python train.py --n_kv_head=1 --norm_eps=1e-06 --decay_shape="pow"
Each number is 200 + 30 x the weight over its row's rms, rounded and kept within 0 to 999. Layers, rows and columns count from 0. The size before them is the row's rms in percent of the matrix's.

# layer 11 MLP up, 1216x448, rms 0.132, rows 1179-1215, columns 0-63
102,181,221,191,203,192,242,151,195,245,219,181,180,217,224,223,154,204,167,196,181,250,225,212,237,200,184,178,206,217,192,206,185,186,170,226,210,227,180,171,137,174,209,181,193,235,201,224,226,212,182,197,155,220,170,181,216,152,169,259,219,192,201,163,279
096,209,160,217,215,193,185,181,233,190,233,174,180,218,257,187,202,214,168,186,271,175,203,219,200,233,226,166,233,192,233,179,210,238,230,209,232,221,240,157,253,190,177,213,171,188,175,194,226,228,216,183,195,174,269,172,167,179,180,199,184,205,204,245,220
115,188,163,246,245,179,207,150,225,174,197,193,173,188,249,187,172,167,202,202,148,179,228,190,200,277,223,211,170,236,257,189,198,186,195,197,168,179,230,182,177,211,238,157,173,230,237,223,194,236,192,229,170,167,205,185,213,226,239,213,232,178,205,191,218
113,219,215,175,231,222,195,213,151,142,237,243,197,201,184,202,257,180,233,199,230,226,165,202,218,169,243,208,212,243,198,202,183,197,201,207,193,213,223,243,189,210,210,190,212,222,213,181,177,216,217,149,222,172,170,219,165,212,180,194,183,192,243,264,215
111,182,200,160,210,186,151,152,219,184,186,206,226,216,202,191,187,196,228,191,131,156,200,248,186,206,194,239,178,264,261,168,204,182,113,249,190,216,152,218,207,226,175,137,211,205,179,227,228,194,176,232,181,178,235,199,215,258,190,184,196,193,152,245,156
094,232,201,160,178,200,199,164,228,237,131,211,188,145,232,198,228,218,242,192,193,180,200,181,119,168,201,217,215,183,237,239,206,240,187,173,216,192,239,230,198,252,225,252,218,247,182,202,181,136,178,175,225,161,176,226,179,204,187,177,245,222,248,271,189
091,160,161,231,193,197,170,196,162,225,138,151,207,224,208,204,170,243,230,142,213,226,168,164,218,225,202,174,246,174,180,206,216,200,165,164,221,229,235,198,177,220,198,214,190,192,256,214,195,203,190,176,200,222,192,196,236,215,175,207,146,196,195,224,219
123,186,183,239,242,189,171,167,193,182,252,224,238,218,252,248,217,154,203,208,191,138,257,192,206,188,176,167,159,225,173,226,219,155,167,225,205,211,195,192,181,206,142,216,196,229,247,181,189,229,214,198,201,185,187,161,220,226,223,174,173,254,213,162,250
108,182,223,157,191,203,201,151,252,193,239,200,225,211,211,220,215,193,243,124,219,187,222,156,168,191,186,206,172,148,191,171,186,205,221,198,200,202,176,182,191,213,201,173,207,227,236,261,232,220,249,230,182,205,187,174,149,163,195,271,216,145,231,211,159
035,190,159,185,228,159,188,226,238,193,281,186,164,232,173,283,198,241,185,218,248,177,178,188,267,211,195,177,186,218,215,214,115,199,244,150,222,214,197,182,214,178,209,233,160,253,166,183,158,195,239,215,219,176,187,203,224,230,145,174,129,193,190,209,234
098,163,191,205,165,200,149,224,209,193,195,187,226,229,184,180,225,211,220,203,177,222,221,180,221,183,192,239,155,204,239,163,213,157,180,167,211,193,243,257,228,202,227,217,233,210,183,157,166,214,239,173,156,251,209,229,191,233,235,160,209,208,253,229,184
068,177,209,205,174,165,193,216,204,250,186,250,193,220,179,196,223,241,172,210,207,191,216,186,203,256,148,249,203,156,228,167,203,199,189,238,191,179,257,273,237,226,200,190,163,190,207,186,234,232,254,196,202,232,167,193,144,220,201,210,190,209,200,175,194
065,177,208,147,230,241,226,232,168,160,201,252,194,161,154,246,262,252,263,153,199,212,189,189,189,229,244,202,184,206,258,180,191,179,233,185,169,189,126,208,183,197,199,198,206,149,139,211,190,188,211,243,222,197,208,243,222,215,187,163,202,179,213,179,201
109,192,177,213,165,206,195,187,169,167,153,227,163,213,164,218,257,163,186,173,147,185,192,175,224,255,194,161,181,179,225,214,109,193,210,225,193,202,226,243,170,212,213,181,157,186,166,219,187,186,182,208,205,158,213,216,221,271,170,175,227,169,225,218,204
109,203,166,194,211,132,182,214,248,207,217,178,208,226,173,207,189,194,207,132,226,206,204,190,215,187,222,201,135,200,189,185,216,205,172,198,158,205,171,218,211,177,192,226,138,240,238,214,237,155,188,144,237,209,267,274,197,232,141,159,254,244,176,166,200
094,170,130,206,152,219,200,236,157,154,187,221,194,212,229,185,249,237,180,189,129,166,171,167,147,175,164,211,211,238,205,219,150,251,164,218,179,213,178,186,222,182,227,177,244,156,263,203,177,192,224,158,195,176,180,202,174,194,237,205,231,214,238,189,235
030,213,230,211,202,143,171,176,222,234,241,195,215,177,210,182,178,167,204,202,195,171,225,199,189,198,204,177,136,173,185,227,254,235,186,210,194,212,117,173,206,192,223,186,214,207,149,172,183,199,238,192,258,209,263,203,183,215,181,207,167,253,245,218,201
099,183,196,206,230,147,165,217,206,180,178,217,226,216,191,162,253,223,221,198,197,285,198,133,237,216,204,192,193,215,215,225,182,189,192,214,202,193,277,198,137,174,162,224,176,221,225,212,226,153,221,194,176,238,204,141,207,196,252,186,213,202,202,169,211
126,221,148,253,220,224,170,224,234,194,206,185,248,200,227,176,215,212,230,177,262,200,183,157,199,262,164,210,169,209,180,265,180,150,210,229,221,153,144,193,231,234,207,165,171,194,191,233,214,238,241,234,167,150,235,167,185,199,189,188,191,186,170,245,180
077,231,224,182,221,182,191,176,240,206,217,250,194,220,196,232,164,151,222,197,175,191,179,177,185,215,237,279,234,194,237,219,194,213,195,259,219,229,194,194,192,213,195,204,191,184,266,183,208,179,227,143,190,205,191,189,186,184,194,228,219,165,163,185,165
114,185,139,220,228,197,190,169,201,233,193,170,219,188,205,212,216,235,186,242,219,185,255,213,215,170,215,174,169,208,207,181,254,242,179,189,212,148,204,191,169,195,224,160,182,140,285,204,176,193,234,194,177,241,204,200,151,210,184,160,214,202,176,187,194
081,223,142,226,161,156,221,199,220,195,153,198,176,190,251,239,219,189,188,179,227,203,184,234,217,184,176,230,162,149,179,183,236,191,260,253,198,218,190,246,195,198,173,163,168,209,218,176,204,210,232,237,203,200,185,164,241,192,178,214,196,204,180,178,236
051,194,163,176,223,168,156,180,211,214,229,192,269,217,162,129,208,246,266,152,201,203,165,188,146,190,225,137,241,177,191,131,186,228,191,156,136,228,224,198,255,175,190,214,160,182,230,209,195,221,222,175,173,233,198,195,254,153,220,197,170,195,213,192,226
095,199,175,192,194,203,179,207,171,238,160,221,180,140,203,193,207,237,222,190,177,173,248,245,197,206,191,257,234,128,180,188,157,214,182,212,158,141,161,203,191,196,244,194,198,182,192,211,234,195,174,162,208,178,207,249,216,178,197,190,137,198,195,226,172
113,188,173,172,168,169,208,253,216,177,188,179,216,132,180,197,230,138,142,191,179,161,200,228,178,186,186,189,205,229,192,182,177,167,225,241,226,239,211,171,228,238,196,177,173,232,195,210,207,247,204,222,213,159,188,164,194,188,195,228,241,197,208,186,182
108,225,210,178,230,168,207,162,229,226,259,153,203,187,175,172,203,171,156,163,150,147,251,174,205,239,188,203,225,171,213,194,245,180,185,185,230,207,213,267,235,155,225,173,178,219,213,223,222,212,213,227,196,177,163,246,181,221,195,169,167,196,217,177,193
101,246,197,197,158,217,215,199,175,246,172,237,174,195,242,184,199,237,224,221,212,172,193,209,153,221,237,250,211,195,227,187,236,201,170,222,204,182,184,174,206,203,179,193,188,190,188,159,193,238,229,174,229,205,163,160,203,205,234,192,183,183,194,191,219
082,195,190,195,227,204,151,224,200,236,138,216,149,188,228,205,215,224,187,177,187,230,262,199,245,187,191,225,217,168,196,194,185,194,213,241,174,198,170,209,156,211,222,184,212,253,184,151,189,192,162,183,203,173,202,176,166,214,216,210,239,204,182,197,183
126,205,186,179,211,194,196,220,180,184,267,169,196,184,206,178,189,180,154,201,220,174,201,225,288,204,189,242,164,230,221,239,213,182,215,172,231,182,220,173,189,144,131,238,228,153,284,223,232,230,195,211,231,167,225,230,212,180,213,239,200,204,180,203,182
113,198,192,184,205,183,194,208,167,181,193,119,174,179,199,180,155,164,253,222,155,246,176,219,229,208,177,190,234,211,214,259,198,198,160,176,156,198,157,212,265,232,152,177,189,192,185,189,253,224,252,165,181,214,253,208,202,185,244,165,193,189,258,202,208
119,218,176,150,251,217,203,258,166,170,222,182,176,154,206,227,159,183,212,215,287,183,247,225,203,157,235,214,186,222,173,249,156,195,203,121,203,205,148,219,186,202,236,151,199,180,164,212,188,202,218,196,226,188,200,211,214,204,203,179,214,199,202,187,253
122,221,185,267,147,145,177,204,203,211,202,185,216,229,169,205,196,178,160,235,203,193,269,216,246,216,208,229,176,232,219,169,194,183,196,213,191,224,193,234,128,226,193,175,249,161,238,153,205,148,169,190,220,175,194,188,172,192,175,151,195,170,187,208,162
119,178,195,183,175,224,211,254,226,163,210,234,270,177,193,181,176,206,185,240,171,189,163,152,186,237,177,179,208,173,201,252,197,217,185,172,171,185,186,116,216,155,203,160,225,215,165,143,229,151,249,193,170,188,207,157,239,195,202,151,194,175,130,244,223
096,218,174,222,203,221,164,205,154,229,190,159,204,187,205,246,178,234,199,202,172,189,143,255,208,202,206,218,208,213,239,152,185,196,184,213,201,139,148,209,134,189,188,176,169,181,161,149,182,188,223,173,175,219,250,182,228,193,235,231,218,218,234,214,202
098,188,164,224,245,210,188,249,258,222,199,225,261,169,179,197,230,187,191,237,197,241,225,181,206,207,247,190,200,268,256,224,225,274,202,182,237,244,245,204,203,183,237,195,213,239,204,195,200,254,182,265,173,187,209,240,270,232,213,150,199,166,246,233,216
088,224,214,174,232,199,218,207,179,250,230,205,243,291,159,216,190,205,221,256,165,205,198,193,215,197,207,196,218,176,202,202,133,223,197,195,210,176,217,167,194,177,198,206,223,185,207,168,181,200,215,200,189,181,229,202,214,238,204,203,243,197,209,230,206
113,210,205,160,211,195,210,216,228,205,172,199,183,231,174,154,224,192,196,178,181,169,118,164,185,198,227,206,217,151,195,215,179,224,180,215,222,213,185,218,235,215,149,170,175,157,193,162,234,212,201,232,219,163,187,168,180,171,210,232,200,224,199,248,175